Weights of a small GPT-style language model, trained from scratch on English Wikipedia.
Size: 13 layers, width 96, 3 heads of 32 (1 for keys and values), 1.67M parameters.
Training: a variant of Muon for these matrices, 7068 steps.
Each number is 128 + 24 x the weight over its row's rms, rounded and kept within 0 to 255. Layers, rows and columns count from 0. The size above them is the row's rms in percent of the matrix's.

# layer 2 MLP up, 256x96, rms 0.156, rows 217-255, columns 48-95
size [ 94  99 103 103  95  95  96  97  94  95 101 104 103  93  95  95  97  99  99  89  95  96 102 103 102 105 104 107  95  94 104 101 107 106  92  99  92  99 100]
[[143 129 153 116 158 122 145  86 100 133  95 117  84 141 140 117  79 141 116 132 108  90 174 136 153 119 136 132 171  99 138 150 134 152 142 123 131 102  92 108 134 140 105 126 130 150 122 134]
 [131  96 140 146  96  98 103 124  99 121 113 128 115 117 102 138 126 165 129 122 113 148 118 159 145 130 116 120 107 143 122  56 168 122 132 111 127 134  99 130 102 124 143 147 132 122 143 175]
 [107 177 157 103 160 127 150 117 145 181 167 114 114 139 120 118 157 147 112 124 131 125 154 124 116 143 122 119 165 133 121 165  97 157 135 136 139 118 147 145 105 122  77 120 158 150 125 119]
 [112 123 134 122 140 113 150 152 177 127 130 163 163 132  61  93 159 156 157 132 133 133 130 124 130 135 134 165 114 137 143 128 159 134 137 151 118 135  99 137 105 153 126 126 107 114 141  52]
 [ 82 114  90 148 122 124 120 130 161  97 151 131  98 122 176 119 135 126 129 154 128 132 165 141  94 153 123  99 117 115 139  92 127 152 112 110 132 158 139 188 131 125 143 135 138 154 120 155]
 [107  91 104  93 104 114 110  77  81 148 156 151 117 119 126 113 163 144 143 107 137 142 101 152 122 129 133  96 153 126 114 174 146 120 126 132 138 102 115 150 125 120 148  94 137  83 113  79]
 [137  99 148 132 117  94 142 174 111 172 135 101 161 118 197 107 120 166  85 156 164 126 169 118 118 146 101  94 112 115 121 121 136 138  87 147 109 136 147 144 108 136 131 116 141 131 153 160]
 [112 131  99 134 102 136 133 173 121 123 131 129  73 133 151 116  93 156  83 146  77 165 132 147 109 113 122 111  91  84  62 181 179 140 103 119 103 152 134 152 130 133 133 116  93 124 134 123]
 [115  94  89 154 129 121 124  91 115 116 139 135 127 105 130 108  87 113 156 125 133 135 153 140  65 112 140 108 134 133 114 184 134 127 134 142  96 105 161 142 159 158 156 134 115 142 146 124]
 [145 113 158 167 145 130 126 138 115 153 132 109 125 132 134 121 109 132 130 114 162 143 125 179 143 146 185 133 187 116 140 126  72 132 148 135 125 155  83 122 137 115 112  83 131 117 124 125]
 [146 160 124 158 122 135  60  93  98 150 102 103 137 111 106 119 119 111 141 100  59  96 170  94 125 119 143 136 163 115 116 107 179 185 125 123 121 141 139 142 139 117 137 130 142 130 192  76]
 [ 95  73  58 118 149 134 152 117 121 132 133 101 180 132 127 127 129  96  98  96 102 116 166 151 144 133 102 152  91 114 106 110 114 142 132 132 118 122  99  91 107 137  96 163 139 116 173 136]
 [121 106 140  61 120 111 142 129 160 128 130 140 136 158 111 156 121 152 143 161 141 167  87 110  83 133 114 160 160 132 116 165 120 147 144 118  74 153  93 138 116 116 142 116  71 122 111 126]
 [121 100 175 146 135 141 177 102 113 125 106 130 107 125 104 142 149 158 115 114 118 150 139 171 167 111 169 121 113  96 104 119 149 134 136  83 177 130  77 109 104 175 105  67 139 138 111 124]
 [107 135 126 124 124  73 126 145 103  65 126 138 110  81 125 122 136 157 123 124 100 152 102 128 161 138 141 127 133 135 121 136 159 128 102 160 101 122 105 166 135  88 167 110 129 142 144  74]
 [141 111 105 147 125 120  96 142 136 131 127 137 170 130 145 154 122 116 146 113 165 127 150 143 182 130 152 164 133 192 123 134 118 100 107 146 158 141 109 174 161 130 151 153 156 117 104 137]
 [141 170  64 143 140 139 113 141 133 102 114 160 114 156 142  94 140 159 135 140 123  87  99 125 116 119 120 101 140 132 131 188 136 107 165 106 101 152 139 145 117 114 104 138 100  91 103 140]
 [160 127 160 161 112  88 154 100 118 109 118 153 104 120 150 127 141 101 126 151 134 126 142 175 102 122 151 105 131 121 115 143  88 111 122 141 136 138 139 148 131 129 152 163  94 152 144  95]
 [139 169  97 111 181 134 147 117 109 123 136 150 145 132 150 122 121 128 156 138  72  89 137  69 108  98 115 114 186 142 118 103 131 159 146  93  98 120 130 173 138  93 163  84 156 101 150 118]
 [131  81 118 150 131 130  66 122 152 159 118 112 139 118 149 126 154 124 147 109 115 135 117 121 137 121 128 130 141 214 131 152 140  88 115 115  95 113 143 159 149 141 156 126 156 113  98 116]
 [179 176 146 147 158 140  88 102 145 125  96 135 121  96 181 155 110 150 159 132 107 129 181 122 124 138 109  91 111 135 120  98 174 157 160 141 151 130 117 122 135 120 106 147 116 104 138 112]
 [110  87 130 186 100  94 149 173 127 159 162 121 111 122 156 131 160 148 103 144 131  98  64 155 139 138 144 125  99 115 127 150 109 111 111 140 151 116 120 117 100 109  99 115 156 117 124 112]
 [131 129 154 198 145 131 117 130 121 139 112 152 152 116 113 145 133 135 141 135 121 129  78  87  99  94 175 148 115 140 121 107 150 126 132 101 134 153 160 160 113 139  93 114 103 152 125 162]
 [159 126 133 107 113 129 154 137 113 140 145 128 183 137 129 126  89 111 117 132 145  98 133  99 125  85 142 154 124 143  96 129 136 146 105 108 154 123 198 147 125 134  86 116 102 138 132  95]
 [156 142 107 107 100 107 111 137  89 139  99 113 169 126 114 129 112 167 138 153 127 134 130 111 117  91 118 173 131 151 125 125 146 115 131 146 132 168  68 112 133 138  86 120 116 166 149 142]
 [140 132 147  70 145 142 140  94 119 130  93 138 117 108  96 183 151 164 135 162 180 146 174 100 147  82 152  90 108 155 123 106 120 133 147 147 107 133 125 110 120 128 111 124  93 186 111 120]
 [118 175 128 127 152 170 104 152  96 127  96 112 132 129 146  92 143 107 141 140 145 130 142 183 124 139 103 189 130 114 131 107 138 130 145 127  83 150 128 107 126 127 139 125 119  88 114 135]
 [104  78 162 115 146 144 135 127 131 141 138 109 102 158  85 139  98 152 135 141  95 121 158 185 124 143 101 149 140 138 109 104 137 105  96 122 107 120 103 109 178 169 124 155 127 128 134 116]
 [121 103 125 139 119 120 119  97 119  91  90 149 120 136 149 157 135 109 131 129 139 159  95 106 109  93 118 114 150 128 122 126 170 166 118 149 153 112 141 128 160 121 132 136 109 160 102 159]
 [156 106 126 146  88  97 126 139 116 127 141 113 156 138 129 154 139 100 117 170 172 137 105 141 135  93  81 121  70  91 110 153 104 118 114  67 144 139 153  75  97 109 161 157 116 102  99 136]
 [178 130 130 139 104 140 126 127 128 133  97 109 130 140 140 113  99 143 171  94 125  95  93 174 136  97 119 153 150 152  92 121  98 120 114 148  98 130 145 132  92  95 189 113 152 136 140 106]
 [156 173 144 156 111  85 110 112  71 118 139 136 157 171 164  82 110 125 107 124 158 138 151 132 163 132 132  96 119 140 134 121 160 151 154  69 145 137 118 121 111 160 129 140 127 110 158 135]
 [114 124 127 127 163 133  66 144 149 107 122 129 119 113 145 104 132  93 117  96  95 128 144 139  99 135 121 113  78 138 153 128 156  86 112 109  91 149 143 142 138 140 132 122  92 155 115 113]
 [109 117 147 126 118 122  92 158 145 162 133 114 125 111 142 133 160 122 153 136 117 143 140 129 135 152  86 155 129 140 172 103 124 124 116 171 107  92 107 126 140  97 112 111 111 166 108 122]
 [121 143 141 128 137 101 138 106 169 137 100 125 130 103 151 145 121 159 114 188 106  85  75 118 118 106 122 111 114 137 147 107 124 113 134 101 105 158 141 136 113 138 138 122  99 159  95 129]
 [137 138 112 154 123  98 142 130  55 129 124 148 131 131 120 118 111 116 134 146 110 107 131 130 105 121 105  70 100 103 138 124 170 134 138 165 117 137  86 102 153 138  93 127 189 104  87 151]
 [127 116 121  92 114 168 108 154 160 135 134 129 106  82 151 137 116 115 136 137 138 115 113 106 113 130  42 136 108  87 113 126 170 127 136 125 140 147 133 118 172 152 144  94 140  66 134 146]
 [109  83 158 129 104 135 149 122 183 137  85 120 134  91 131 129 154 118 117 128 129 129 153 152 114 132 154 148 172 142 129 157 167 117 116  91  99 120 106 118 126 100 152 138 114 107 163 147]
 [117 112 108 118  73  99 144 140 118 132 131 113 155 150 113 120  82 115 121 151 142 142 172 120 132 100 120 171 111 151 164  89 161 111 131 137 140 143 139  87 155 154 118 159 120  73 132 147]]
# layer 2 MLP down (transposed), 256x96, rms 0.0887, rows 217-255, columns 48-95
size [100 107  88  91  93  96  98  91  99  98  98 107 100  89  89  90  93 100 106  94  85 100 102 101 105 104  98 107  93  98  99  89 103 110  99  88 103 105  80]
[[133 163 119 176 130 189 122 122 133 153 117 130 118  96  96 130 165 141 178 103 121 160 119 116 184 140 162  88 124 113 109 143 160 111 144 120  77 128 109 133  72 137 125 127 126 128 122 157]
 [126 142 106  80 140  89 153 113 141  93 155 104 150 137 152 154 133 129 135 117 123 119 138 132  93 123 138  94 178 144 143 127  87 121 132  85 130 131 122 138 164 135 134 187 125 135 177 107]
 [135 154 158 150 101 100  91 131 119 145 162 118 112 117  92 106 102 147 106 151  91 120 121 132 109 176 139  72 142 145 111 111  96 151 152 125 103 138 124 106 128  93 133 118 136 143  90 124]
 [124  93 138 124 173 142 160 144 161 136 137 181 126 122 128 134 138 168 125 127  95 138 122 137 144 137 100 180 124 146 162 103 109 119  67  89 120 158 153 123 150 142 157 181 118 114 122 156]
 [143 125 131 114 116 114 107 135 144 168 158 119  84 128 142 146 155 136  77 120 113 170 137 121 120 126 126 126 105 151  91 122 179 113 150 147 151 155 116 141 155 114 137 137 123 114  96 155]
 [106 106 118 122  77 150 114 161 114 122 174 152  98 150 155  95 133 148 150  99 112 135 124 145  98 158 159 105 111 131 106 172 141 147 131 109 122 121 125 155 158 133 136 154 114  79 159 105]
 [106 123 138 128 164 105 133 126 170 138 140 145 107 108 125 141  69 127  85  97 140 108 172 124 157 132 116 158 135  94  79 153 126 107 121 117 114 161 133 183 115 128 105 129 143 125 133 150]
 [137 132 163 153 144 186  95 154 154 120 120 133 166 187 115 100 109 131 119 153 127 134 116 132 108 101 143  72 124  90 139 127 119 152  72 120 149 156 139 131 139  94 144 129 105 137 115 162]
 [125 137 132 123  86 150 145 119 152 151 151  87 119 158  88 115 113 134 124 128 117 110 123 145 120 139 131 167 104 121 142 137  80 156 133 182  81 128 169 107 111 151 110 105 144  78 109 113]
 [113 141 177 128 192  90 139 112 153 146 141  89 110  95  98  92 137 141 138 125 121 135 125 148 115 131 108  96 118 125 134 123 109 156 136 156 141 134 134 127 147 153 142 141  95 140  84 100]
 [169 115 154  73 131 140 155 113 121 147 173 127 113 148 125  97 110 144 110 114 142 136 140 115 125 131 122 126 169 112 108 127 120 130 180 159 156 176 142 126 145 120 150 151 123 143  95  58]
 [129 122 144 159 140 105 123 113 142 167 154 134 129 107 115 116 118  86 117 110 130 109 118 165 161 112 168 117 142 167 124 146 167 141 129 137  99 113  98 162 143 137 109 110 136 152  84 147]
 [142 105 169 128 136 107 137 119 105 104 129 112 150 152 152 144 152 129 131 161 121  62 120 134 121 155 124 191 123 136 127 144 111 145 194 135 120 123 126 124  88 133 165 122 163 115  74  94]
 [148 124 155 119 109 113 147 142 155 138 142 116 131 156  76 138 151  93  83 162 139 118 154 145 173 142 103  60 158 121 122 127 143 117 105 104 174 155 114  92 134 131  99 128 155 133  86 107]
 [ 86 109 137 158 111 123 136 116 133  98  90 158 122 125 132 131  96 139 123 144  91 141 177  93 130 132  69  95 112 202  94 118 155 155 126 134  81 114 131 144 136 165 175 120 119 127 158 119]
 [165 144 130 141 121 133 120 155 102 109 119 128 115 152  82 144 136  96 120 105 190 141 100 109 114  97 176 137 152 157 110 134 126 146 148 121 134 155 121 152 105 114 123 112 133 157 158  94]
 [132 132 152 125 104 152 142 131 116 134 130 160 147  97 151 126 152 149 131 122 107 159 150 104  90 124 144  73 159 122  99 138 128 150 130 149 113  84 131 105 176 162 137 132 116 123 129 111]
 [ 78 122 103 125 160 101 131 160 140 116  99  74 133 117 116 119 135 136 116 151  95 111 105 133 187 144  91  57 120 139 155 106 145 112 100 140 112 144 138 160 165 105 110 123 158 111 131 105]
 [141 143  98 120 148 126 137 111 122 105 130 107  99 153 142 107 133 122 152  99  64 119 173 111  89 125 145 136 124 126 132 141 144  97 121  79 124 150 148  92 153 139 147  80 127  82  82  97]
 [130 118 145 130 143 100 130 157  77 164 166 156 136 127 118 134 161 153 164 109 104 143 125  94 117  89  93 139 119 104 132 113 130  81 103 118 118 101 136 104 114 117 129 155 113 108 112 124]
 [118 151 174  92 163 135 125 108 135  83 115 143 154 122 137 108 110 166 142 142 120 116 130 138 131 194  92 137  91 111 102 126 142 123 144 118 131 144 128 109 165 145 120 114 119 136 119 105]
 [136 126  99 131 148 130 172 123 164 146  77  97 112 177  99 158 102 141 169  86 142 165 155 110 137 134 108 126 154 124 133 143 125 157 119 132 143 111 172 150 111 100 137 137  79 126 194  98]
 [161 120 105 103 130 110 125 149  82 170 176 102 126 151 145  97 145 127 142 126 147 144 144 146 178 136 112 108 133 110 141 146 121 140 106 132 137 137 106  96 144 130 104 113 152 146 140 137]
 [131 131 126 116 135 154 158 119 141 117 111 117 151 124 108 125 116 101 121 127 145 116 173 107 159  89 130 163  99 108 118 114 117 120 109 123 152  66 124 159 102 210  94 107 123 145 120  93]
 [110 108 126 131 130  98 162 113 121 136 153  83 122 133 112 158 129 126 142 136 122 159 135 178 135 196 137 112 143 132 104 103 104 104 162 144 139 133  91  90 133 160  63  90 147 124 110 125]
 [123 106 129 110 118 131 144 112 148 125 175 124 115  88 118 132 164 117 140 154 143 108 139  90 116 123 152 111 149 161 123 163 126 118 122  90 100 152 135 151 152 130 111 137 159 162 161 112]
 [106 141 121 122 119 123 117 192 165 147 134  94 122 116 152 112 137 134 129 149 161 136 137 146 122 162  61 150 122  86  73 145 126 130 116 115  95 122 149 102 111 144 117 129 107  74 122 101]
 [121 151 122 112 148 117  99 119 149 106 143  98 106 165  74 134 132 127 120 137  78 158 124 193  79 185 133 136 142 141 140 126 146 135 113 112 122 103 118 121 156 134 127 110 129 156 157 104]
 [107 117 165 146 116 169 142 128  84  96 128 124 149 137 148 109 127 125 124 100 139  96 178 131 130 158 128 204 119 124 141 123 119 139 142 105 135 100 130 145 125 135 140 114 157 106 122 137]
 [160 110 113 151  80 144 135  92  86 107 142 125 124 137 110 110 110 130 145 123 151 101 158 166 170 100 134 134  93 108 109 140 133 136 127 119 118 108 141 136 104 155 157 123 137 104 122 164]
 [115 114 142  69 164  99 128 104 117 130  71 112 148 110  96  61 130 150 108 152 136 131  89  98 115 136 169 189 120 139 146 132 145 116 116 122 110 182 175 131  96 144 159 118 158 128 193 137]
 [151 137 126 162 140 132 161 152 144 125 100 167 142 118 124 151 129 101 130 154 109  94 145 131 114 168 151  88 158  87  86 111 123 124 137 136 156 123 153 134 186  87 114 121 127 126  74  88]
 [169 132 113 112 109  84 164 110 104 121 137 161 128 109 129  94 149  95 122 143 117 174 164 155 150 124 136 118 149 126 104 139 117 135 130 166 123 144 128 146 127 130 158 149 130 113 135  95]
 [118 114 151 129  77 117 152 117 190 134 182 176 132 168 144 188 120 113 133 117 146 145 117 122 101 115 151 102 136 113 130  96 154 141 139 140 126 128 166 134 116 155 106 152 101 132 169 122]
 [165 103 155 145 156 151 138 177 116 125  93 111 130 109 142 107 135 165 105  94 112 167 107 116 113 163 129 128 146 100 119 151 156 155 118 100 121 115 139 137 133 128 123 133 137  96 110  93]
 [ 99 113 157 132  94 103  91 126 174 116 129 126 136 110 136 136 110 113 134 117 149 133 170 115  98 123 128  87 163 105 110 164 120 127 126 163 128 148 107 182 161 133  95 104  85 142 104  91]
 [156 115  89 149 178 106 102  99 131 147 122 156  69 158 128 144 147 103 133 124 113 121 146 115 119 139 131  66  85 124 104 118 157 124 164 114 161 155 126 129 124 156 165 152 121 106 129 185]
 [117 101 167 178 123 128 110 105 178 126 180 127 102 121 162 125 138 152 139 130 147 130 149 101 108 148 123 149 137 150 117 142 143 141 111 119  91  96 123 162 131  85 145 145 122 128 153 125]
 [100 117 129  84 113 146 127  87 118 118 119 147 120 139 134 159 110  86 153 110 146 120 122 140 180 122 151 224 109  77 108 116 120 140 101 111  91 126 137 219 164 141 138 154 134 125 138 132]]
# layer 2 MLP gate, 256x96, rms 0.163, rows 218-255, columns 48-95
size [105  99  92  94  97  96  98  96  92  98 111  94  99 103  90  92  89 101  95  90  97  97  98 101 102 101  89  99 100  96 101 102  96  87 100  94  97 101]
[[156 115 115 104 118 134 154 163 122 122  56 148  80 120  95 107 136 123 126 135 180 154 181 109 104 161 112 134 173 133 174 122 133 135 128 149 114  96 136 108 118 149 145 132 105 114 132 134]
 [ 94 116 151  92 170 128 160 111 135 178 172 103 118 104 127 117 155 150  87 107 113 134 129 145 118 139 152 132 134 157 131 151 124 125 142 136 158 126 155 121 141  99  79 134  94 176 152 165]
 [ 75 143  97 108 117 130 138 153 132  97 120 117 125 122 115 157 101 146 116 110  98 101 140 124 131 143 138 122  78 160 118 120 155 135  80 137 101  95 134 103 104 165 125 152 100 129 176 183]
 [128 178 157 151 132 120 126 161  89 120 118  91 102  96 132 130  92 161 132 156 119 143 129 109 145 119 112 138 132 105 124 108 130 139 117 105 169 115 149 125 132 120 124 142 117 103 170 127]
 [ 90 112 117  91 129 110 149 113 121 145 118 127 127 118 127 125 144 133 141 143 196  97  98 118 112 113 141 115 160 161 122 137 112 148 149 133 121 137 117 149 129 107 133 131 141  36  97 120]
 [118 103 129 138 143  99 142 146 133 163  94 150 154 136 156 174 130 113 126 135  83 141 100 114 144 128 161 193 102 132  90 127  97 109 134 143 101 117 138 107 113 111 146 110 127 153 158 128]
 [ 96  98 134 122 112 137  91 154 140 158 128 112 120 129 157 174 149 151 124 125  75 179 118 149 114 111 143 124 127  81  98 142 136 159 107  93 117 113 149 172 125 159  87 118  99 106 156 133]
 [ 92 135 130 113 151 150 126 126  84  63 133  76 106 151 120 105 152 139 138 164 126 145 138 106 133 110 149  78 114 107  71 124 136 165 113 155 129 117 145 153  94 170 131 141 115  78 120 146]
 [152 167 149 125 103 139  98 155 141 126 165 141 144 161 148 123  66 152 121 125 133 149 140 153 137 132 148 167  99 144 137 150 149 110 118 106 120 156 119  85 111 148 103 123 211 119 155 110]
 [ 93 183 130 150 124 124 115 136 139 102 135 135 136 105 142 167 143 138 141 148 196 145 127 101 128  98 110  99 128 109  98 125 130 134 152  86 157 158 100 139  98 100 138 157 125 131  82  98]
 [149 135 137  90 103  89 121  92 118  82 161 152 108 107  97 102  94 126 166 142 122 126 120 132 174  96 118 109 128 119 145  83 157 107 138 113 136 143 136 141 143 144 153 102 152 124  50 131]
 [104 162  69 126 113 145 101 123 142 160 141 109 135 113 134 143 166 145 138 110 112  88 138 140  92 128 131 179 188 147 137 127 124 113  80 107 160 106 123 116 119 101  88 136 115 163 153 137]
 [139 132 129 148 113  82 128 127 130 122 141 113 120 131 146 142 126 145  99 158 154 129 132 150 124 153 121 113 104 130 145 101 215 109 106 105 136 150 106 158 135 128 148  91 138 115 164 109]
 [ 96 144 152 141 110 128 154 116  74 107  99 145 119  92 111 127 135 164 147 108 121 185 199 107 151 130 116 129 114 142 144 119 157 144 143 181 103  88 128 137 118 113 151 145  94 109 137 143]
 [131 123 162 151 175 127 145 148 155 112 148 122 116 181 141 174 147 114 133 134 110 179 149 130 150 122 143  96  96 188  87 116 142 111 120 132 133 131  99 163 121 117 148 143 146  77 128 143]
 [146 163  97 133 169 136  86  99 110 134  84  94 118 126 126 154  87 167 132 136 147 100 180 136 127 118  91  95 105 102 100 127 138 110 144 116 161 140 103 148 148 105 148 109 155 110 131 103]
 [128 111 124 162 134 146 116 101 159  81 119 128 127 132 124 150 128 144  94 110 150 128 115  99  91 194 134 117  94 135 143 117 146 110 131 156 117  75 104 142 111 145 142 121 122 127 154 152]
 [156 105 121 133 142 149 116  74 102 139 127 166  78 112 129 105 132 132 154 101 116 111 146 157 138 128 108 138 120 130 146 131 125 121 106 111 171  92 150 102 158 161 133  84 128 125  53 112]
 [148 139 157 150 124 150 132 101 149 121 104 166 104 122 164 109 150 144 128 124 147 130 152 124 117 144  93  95 114  72 107 148 138 131 129 103 122 118 177 127 129 167 136 105 127 117 101 135]
 [ 90 158 147 128 140 147 111 134 109 127  95 148 108 105 173 142 114  94 168 152 103 100 139 135 119 158  92 177 162 134 178 127 140 144 137 111 137 160  95 104 120  97 178 142 103 130 115 103]
 [118 131 185 122 175  87  92 143 149 128 142 122 150 134 125 166  91  95 127 101 129 130 126 119 149 142 112 140 185 150 155 145 104 139 109 114 163 118 113 150 166  99 162 106 138 134 137 152]
 [154 123 151 165 133  75 137 159 127 121 140 140 166 164 144 131 203 114 116 136 131 120  93 148 108 140 120 153 129 118 142 110 151 108 137 133 123 166 118 111 137 128  97 134 118  97 138 114]
 [126  84 114 131 120 100 144  96 147 124 108 151 111  83 151 106 142 122 142 125 127 123 113 132 167  87 156 186 108 138 100  99 148 138 157 133 123 103 146 150 146 147 104 129 102 148 143 115]
 [ 95 155 107  94 148 139 145 137 129 141 123  82 126  87 146 157 122 126 169 108 113 121 100 155 133 151 136 136 145 117 114 134 100 151 115 154 158 117 112 113 144  88 132 173 153 124 204 107]
 [119 115 137 152 117 134 131 100 119 128 138 129  78 104 128 146 116 116 126 170 141 145 151 119 133 128 153 111 117 134 116 131 138 169 124 132 152 135 156 199 117 117  66  86  98 138 132 130]
 [119 122 114 145 103 114 153  93 183 139 153 135 113 144 127 142 123 122 155 114 104 101  96 133 158 113 145  81 126 140 177 121 118 120 125 153 175  87 151 155 153 103 105 114 167 123 131 155]
 [124 153 116 115 135 106 145 135 122 119 126 148 105 104 156 171 105 142 120 131 132 125 112 125 136 147  71 152 105 156 150  96 152 122  99 122 121 115 131 128 129 105 149 154 106 130 119 159]
 [105 148 198 126 161 160 107 132 129 144 109 110 104 136 124  87 142 130 118  97  86 131 165 121 132 147 122 157  99  94 164 118 104 147 116  63 129 160 111 122 106 135 117 122 168 115 151 167]
 [147 180 159 152 181 124 109 112 150 132 163  96 146 164 127 123 140 115 163 159 146  92 117 109 130 145 147 147 115 115 125  96 135 163  98 116 154 146 128 123 121 125 125  91 131  99 127 125]
 [103 150 160 129 129  67 128 135 147 114  91 160 153 145 112 143 160  94  88 139 128  81 141 153 162 134  97 138  88 101 141 117 138 129 116 124 117 151 133 123 158 109 127 178  97 111 103 132]
 [112 129 119 166 139  90 133 105 154 137  94 135 124 147 128 147 143 174 117 159 121 132 138 142 127 110 147  63 104 127  79  94 154 127 156 101  90 135 104 137 147 121 130 112 141 145 128 114]
 [138 130 162 134 136 133 113 162 123  68 115 141 112 108  77 104 134 112 117  88 130 138 114 100 135 130 108 105  98 125 183  98 147 103 122 110 109 164 132 133 130  98 162 113 129 101 129 124]
 [146 178 119 138 136  99 132 123  83 132 142 131 144 136 165 134  87 140 126  94 100 145 132 146 128 133  75 154 135 122 176 138 108  93  90  94 113 138 100 166 102 117 121 138 132 115  94 131]
 [ 94 136 116 145 111 150  95  92  91 130 155 113 118  94 134 124 130 130 120 135 113  93 114 133  94 101 136 144 162 169 162 152 131 122  87 138 125 129 111 104 129 143 184 124 154 169 144 113]
 [119 153 103 122 182 147  99 112 106  84 108 129 115 115 109 121 124 135 133 147  98  75 115 118 134 146 119  95 120 125 123 140 100 155 174 107  85 110 108 143 132 138 136 143 202 150 150 130]
 [124 131 124 150 159  69 119 107 142 139 112 139  91 146 148 141 121 145 115 143 165 119 126 128 103 145 116 142 113 135 129 106 156 105 131  98 182 141 121 106 128  93 141 130 121 103 142 152]
 [105 147 130 104  82 138 142 174 179 128 100 133  77 156 141 135 146 128 158 139 136 133 117 117  95 107 110  91 139 113 148 120 118 100  94 116 124 130 134 159  94 126  91 120 121 128 138 169]
 [116 133 133 124 136 137 116 114 134 139 148 148 131 128 121 117 177 143 141 139 120 144  96 127 117 104 126 147  89  84 127 129 114 143 132 135 127  84  98 162 114 145  88  82 131 167 110 137]]